Part of a small language model's weights: 11 layers, 6839 steps.
Each number is 500 + 25 x the weight over the matrix's rms, rounded and kept within 0 to 999. Layers, rows and columns count from 0. Numbers have three digits each.

# layer 3 MLP down, 448x1792, rms 0.0098, rows 0-113, columns 1736-1791
475485497489508500499464491503491501506500509479493490546515489566491506636506506480494524488515487500519492498490496496489491492490498506483532478477608498618508493522
514500503505494489490504549477493486515519511516495487443510500495498500560517494408533500495522509515463497521507506517513485525520507518486494533507555518600476520502
483525524501485487531523490469529505494506503522529502502496495531492521540491488554478521497516527506457493486493530498520467499500526479502499517475463502246503504518
504485489536479521526493518510529503493502512477488495482521482496509502471521466567494478463470499472482473511481483509482482487527492488495504485497474479471478481515
503513522500494500504518502527519492525490510463478509514506515484520514542519503463472486484510521482418529481504506493503474482501505497509492485490390507577504486515
466495502502490512497510480528505491478492485508520512542504493565490473555473486522492538506498507514542508474492502484493526509528501489529522535483615498589509544487
505462506495504500496489507500515505495495516499477498469531477451509508466491514511500504491515508506506502516500491505492500505498507494510517526499397515479509499500
506514499513489497519524515469453507502506500507477488527504524484491485607498485442512521517494510464406506500507508507522514501500484506504498519503447513340476476495
499493496505530477505481476525525503479493502502507482471497513503450510470492514514459497496487488514530503501518518476499496505485487503518477498488560483585512499479
530488504489505477495491520479497504521501496493495505525487533493488503499513514486504506487474495495499474516502483494495474484487496497510470501526512502556492509482
504490504496503506514488486489476494484515490537486497449507494444501507538513466455469455508504506508612495493494495505513505516510510515503492503504432488608480519527
488520499504505492500515505486467498480508498521527493523487530487495501488510532501490527484484547520569486526491498518490508493493500518491463504507507504540513507485
527508507509492493513520487492506512506497530540489512533500514544490504477516463528502510505529509528563476510514500511516468482490495525480520530510590487547509512541
485491496496506485477510506520500491493526547492510471540487511531497492516508525496508524488502514471471521487514538507484492510462493498509465503513516495496518485493
495467494486528487501480522485511501489509480491453513508512498522501485454507481497500519503498515503453506492518508486493539488514498529488478505492486485575486498478
514520497523487480492504517528507481512482500501484502532477520508499499484489528498527512508504505506516486490483506523511523498501511530514515507494544483472478501486
498477468482519513497490511493494486490485494498477522507485500550478499430495514522508506468497467486588513505495492509492492511505498481492497499497538507517516485493
482513472504500532541482507509503468473525502503564526489462488565512505534494504477487501469527466503620529533506502526479513509494520501512508501486729483696519519519
490477499492517519501499512492500491505520519473451487504512499536524464618537508464511487499503509491508508514502501467525512498484487481511521526514517484562499503518
479505516512487518539519488529502467514496502505525492522493494551520516472485462575486518484473495527496512480494494491484500470495486483495510507467533502581514529502
520504495483542510507481501534523491499536509500547483479479560511504508459499569483518497551515508513681497504507461493492514500500524496513481524503720501350483527506
488520513526471482495510505480506490515497494460479503486496489466542488449498482609515476507492492498597492502504494482473516477506523506511486486494557527614496514498
493489514503515490476501486504484482484512498508507501463473538475495521529516500573486486471464490499419493468484500482513497494494489491485519503499376498388487513497
499491501523497497510509508515529499486469490493524504489500482521492506498505500495485518491507509493436504514495495489530486512480510483522508549518417499401533493486
517501513521479474490508524483494523503504506507501484496503482497506481571484466500479489513493523508498483494486466510519489516528494478528495509505480483407493486523
507485503481520487485511496514486487498512471504504485510483480541509526491473468464475503488506514495511521488486476498499477506485501492504485514497634504449522499502
474492472503521490513478526539533493496495510479562500510479504535500493544522496460496531503488477509479501501494499502482520504510506497499495484469448492553495505498
483477506521523517492480539475488504487501465508513495444469500425530488504500505441496441462503513495427507491500481533532529516494475509498495478512384506368486502498
505522517512476526507511511478502529512497467494506500523499481527504520456460500423480501503479489487511487508478502529483507491521492524501501497479408523480494509510
479461494495527493504481536484499505488495481487500524464500484404493488493513480498474449496495488493479508503487498503480504517500514498520512481497521508429468489513
507494502479496507515504511522510483529481487475516488492503559492471498579491531479503494504518472494463497525497511519471487500488519530511516506506455505720487497510
488467497481516503526511498501497495531514499504488492493471510457515504391508504466540490485518508510532499480524502485490514512467506504503519519505482502377481508522
481495501517550513504508510497502507507520466479477513499498512483514505456509517481500483503502519508512477492517501501512529476509500512489505466494519506552506499513
534488483504487511476513490532518517480515470510500477495467551494513518448460524403508510527516497512547505513493504515471487492487495528473521486529522509505516451525
479493524500502518488496501476477488508512477509501492525508515519520516561491502515503513497524530518497508483503490504529482509506505512491497517508567490516482504494
494523476507531504499498483486491485515527485472500500514503504483516503580485490495495512505503517517496511510528489510502507487502541522502476479534477481363503493487
486499500497511502469494496531492483488500482500494494514496497534490484539480506509516511502522495536523508502518516511493515524487498517506515528529520482427487499463
491509505521512497535510497545550507518508538464488493482509490473502491498514524492533468496491481531477490507470496496509510496513506507521525491475597485498479526499
510513508502501494501489523517534546511489503514544510509495489554473501388492486498479503487465479517558458494483489519473499472530463523522505501499523512576536527494
479460503479514526473486522509504475476487477481506524479471497517508504547499517488456479479480484495521510517517489488508517489459492493500534503511462512563518480501
500498515522476490529510509508444524479480523500478481518514492514523523441512497557518493502505509504470503506494495516513505485500496489489522478492506481416512493510
491515503503503481498502459481473490537524490494515523449517477430509523330481495531506472494519492501483496487478506509498497522498486520513504516493551485264447507489
467507493530495500518493494510494491512494526527485493477499480480521481536518469501502477513496478509453476519499514501498519526506497511506519508534408497392504491522
496519502515465504492510486520523514513483494486506522474495501508523534530465475548522467521500499532486508520484525495476480525512473515502520491469538517460523471510
478518501494506505486497506454465481514490488504482509522531467500507496532504472516481535489507483511387509467492544489467508511507503488497502473496369500269513478484
511511487499470500495496481483517500487492497488457523460508493395502537498468507448487460501498519500492505506480531498478480515552480475516488499452499526551521504495
501528480500510513490489474507508482526508504495472504527518515544483465567478505465504507482503516511533486518529503493519498485498482534490508488516504509675527490491
502499485538490491526514518541514511484497494519568511484493520459502494478463500562491510486518508496570497516495496493500509494507501493497511501487436473544534501514
491519506502491486510489494519504481483497512480536499475502468429493504586467495471477497497487470477508503501489493526510519497495497487521487495504535515409506488455
479479494487515509485500500501487473489499497495468522499496495505470494640498505629496498499487478498470484481501496503497519482514491502518522518513553522456522502477
513496492491495490511514517482546525487530501515506477479510489471505519531492547560511498490516496493582486489464512539507495529515493493497510475490569516490496532481
493466532522514509532491495490529483522472518476485514479510505530541496530545498463488460523478505514489490499520500514498525504484507481516491505497511478586495499490
476499499495489491496505494496497524474498507506488521484504479566512496517503515452523489511519477502496503492494516498493497505499523478491481485489557492454522524487
492519494490495512493484498478492506500507472499492514494506478507505496498474516531490481460503484494516497494490497498492469494515497507477485503492433510502505490494
499473493460519510470470512489494470502501510526497498488477529499487473552520551434490496503501518512508487471526485464509512481470499486496487513506531507420508517488
511508500502496485490484529458481490498482478511498498450496466422517506436491465420497481493490516486507488498510496502498478512508505504476480504512373477492500480504
506507513502512479488513536484478520477516534517509492500502487479499480500539527536499492527497498508505496508502483517512498512497514509498480531545540482411497492502
515453513482495499492483510530501516484486511498502498529497513474492497463491481560468481493481511494460519500491514510501515517512470479502497503482508497561502480498
500509500504498506522496488536515509513514520486476524530502517504506497555510522467513516497492500500483507484501514476495494460477498519471492467464520489519530506535
493535535512487494496541474497476516487501509517505515552511513585504508502480500514490564519514521506511537499497524486499502487510486493489493504492666515647540470522
519494509515465511492482477466458523501502518511588484478454495504483489259501493577500510512484497499461502496482496487542518485523479489484501524503562512335505514480
516502489515486496503519500501530522488518499527527467520509521533498494524512531511491519494478524512511485520470484512530502504520493486537496516506566497577476529504
498485499506498521502499501507477500510516485506497502514491513521499504426489475508465498502512519505606486518519494473503493478514504495508536492492449486511508503503
506506496501495514495497495482487517494502497517472504537515491537502509605517477416501527531527526487545514495504493489500520494511534480492510527500466508378509495501
492516481505497506507503492477488512502523503515502501473498475494497527513495490508481486492477509491485490515492507506456474485536483485494486490480465526368493531504
491485528539491500493516495478515498466504500506479509534513461523519505485493443443478493514476530493508471497499506507507532492509493515509504499483547488411526504505
488501488474492524484478499455497492506503493506493516480493483525485472491499495469511503476499469484519500497502504482480491492509505473507497487503508522490483485487
509505493511491509487486491493466518500528503497519502543483511548481491500506503476502535503496513501448504516499509501515511511513477517510470496515532525374494501488
467544458507504512498492487522509471490495487473515514472505496482478487459486533509497475501512480527548520501502515497488518495511489494500506497494449500491508508501
517491528493519494507515507478477491518483491484503476537514506502507526521495504475508532523507530504449510497536489494497495483480514510505492475489453492444518475496
504480507494503507532489507520489495493480496492512500448476522456491487541462516431472451492501492499515510501506503515491480496495491459533489518488475501380487460517
481516497515500489529493489541524472490521461494513498486484503491509490490468465424503460477508469502586520517481484507521521472509488525498510526502498491555491483492
524503473472528475514483474501512481523514520510464496511496502457489481512530533487502509489509517522432484478509468502536517513481503519519501488507502492343485537487
537504535488485497512526484539559505523497520477559484441497555475513496617442508564548442533541461515487522525525495538483517493462535560510490504526234490312479489518
508476495497488506514493486502504500473502491512479489501505471521502507493486512456496508485504490474418492484503507524476465491479474497504480513503340505435482466508
508513495527487499502522534502501507494490496495530488484499493461511490458479489490504474463483495513373500516515493515539485497517513491492493517519435488661483490488
516507501523479498517504512506475517487491502497513487483517450536499510485507463505500504509483475481473491494504516522503490504503487481476477485512521506434496483477
515504510518509508493526490502504478500525488503518486519548503574534513631490516575509515497516523461566516500514493493491485493516526498508502506515521483575475505508
466497507522481502471469458476468469481485519455456524459486498512519459580507477457498484500493489488387470473519494504487528518480486510495512506532416486487516484483
495492515480486488485522504477468512481473490507485500504485503535515489402497511544520503494518522470458495515497510486508473505486495484485497515552462504540506465518
506502477498491488540498467495482512520514463481501493484497513462516492394471495538503495521506507507537507488513466457482495473502489545484504490513464499515515496512
496502499492486490520533486504504487499508504495493481509489515472506495549503470488509502496477492492466507491504513501503476497512524474508464500518533514615466492516
524481517493538480475503475513498471491523491501519477549502525565471509554499474544514561506503497502561531481502498495509492515472511505516502478512675504714464480519
482505517526520494497528511496479526488521526523483511484507504486505506457490482453487499512500539484505507490515522480508488480508503470526495511510414490466502489506
494487520505492491496496503507526502501475517520523477514493525468519520560518492474486525502500523512453502491508492511536493504511508492507504524485535484686516495503
513495502506506483480524501508493511471523481510467474444511514426509513501473487276523421522506505512643548497473462502493499520516499514552525514491429481735440502487
496506490517475524508506516513496478489496500498486498516509515539520487457492510424508481474513492497563469520521518503491509470505505503475499503494468517454495496512
482525458522499493482488517484506507498487509519535528527505485519497464536517529534498517487493502480451489510484524476527505516484480487494521515495525501648502493502
497505494500498486506504512521506482505494498485490520499489491570506517514495487604505507512487480487525510520508507522501497504499516494519503506510482507581486501504
462500501507476506520473518517517473507470480498471472513532521522500506411497539484515513495491504472589490506481490511496506497500510514490518491496479500392481485483
510499488513503514497537500522493512487546504501523505511512495515503514436493516509520495508509487506508520521481500485483516490515472501520497508492524487428502499513
504489512501480513524504480516480508525508504525485479538501508516508518523521508483507536504519500514434502500506506498490498486531501512501475487509483503706513513487
516549500499486489510523487535537494501508519503474494501522486509510507498491485429505462506491479523519513478460520512493495512524496493485512511479608493593494514516
515500502467489503495524479471481504533508526476499494495526477540532496438490510464545499491507485497468502503520495498480471490471516506472509506504538477434457507502
516518465470529497480502529519545491514511495484501513489465506472514495540550546435517485504501496495471521524532494498502497478457503522467496487503458512353503511509
474500470516501485487490495486505492492506493491511492538481470496480514526506481478481534484491504490504502483480494498514521503494494508512489467478373509271524516480
471502513512505479504498473466508494501494468495495490499490515507511528539496500475456493508464529520458496484495511472512508488516485487530497487492430508481491515482
511529490515513519467499485493541492517540503509503515481500493503491499424506521494500483471511488501400494528505497513511482513502501504504471484530472514408478508520
517487524522499527501499520508501536490491503506547497516491499504482491633482494507489517499505515505512500484499501504517517515511500504505496532498531503519492502467
498512490511493499503473478503519501521499489501505497499467503525464501478492530445493526512477522497546471513505489482515494483509500504530522504466567493548522521486
501518522498489499511491533495524499490493514466512542509530479561527474602541499475523511515485508503447510521513519498503488518530518487516482491482511491364468503512
501498484521517509496503507505481502509533500507462494529482532504506467528486475551499488489483514497480489528515490501539495479500509500480478505517620493479537490491
497495497497495490494500511521492482507517480504485496502474501484526529389498486389493492513499500487475513474499505497532516480485534494500523513526380496405505489497
515498502524505513481552485502463495501510501484471514454539514471531497601512492444521439515522522508559503523513526497503517476500506521514504506485415513521504509534
512504516511487506510495511506553508511498523497488501507500501513476523540528530441514522494494470486551509500502503497483488478499470504499491497488486519469487502494
480504499490516509488501500515513504497542497511454490511507489497525501511521506483527519512523503494529471468522481479527515473475508514496520492533500525490518526499
522496488504507487502495473484507486514519516502496506465457515425484487544521490491513476495499500509475481505526489485514518504490517510496483469507455512563493515506
508518501462510484484517498508500520539481512484482505503507474462495496394526492469532477517518529495417483496519478498503521512495526506514504494488454480342481497493
491484470517501517500509530496501525496501494496502495500521529496501499377481531461488494504525482487528504509472498518473531510506484505507519510485467520383509492489
494510481483475508485477500455447509506509487506497500476495463501484498388524492537522518503502503511500483498483492491501480518492485516467508484498397515501493520508
476488518544485489491485498524514501467498476480466529486495469437528500474504474503482453507481509478459504514477501505502564498504483509552491483483478473499479502500
512454477489500504497528485475464466475522509509537470462512476507511514575521469572475476498504473480521521507511493473480460490453527482478479518538528493481502486528
481497490492530500507477490511501475498502507501524510494473486464480507430497527560477485491495483517482490488515495488515512495484507505499506510500458494390476519515
516515503479486491481508508469497485506479496495454490465510492406519503490513497490491444501475515487468492487493515538512497507520531499505506510521411518508501510492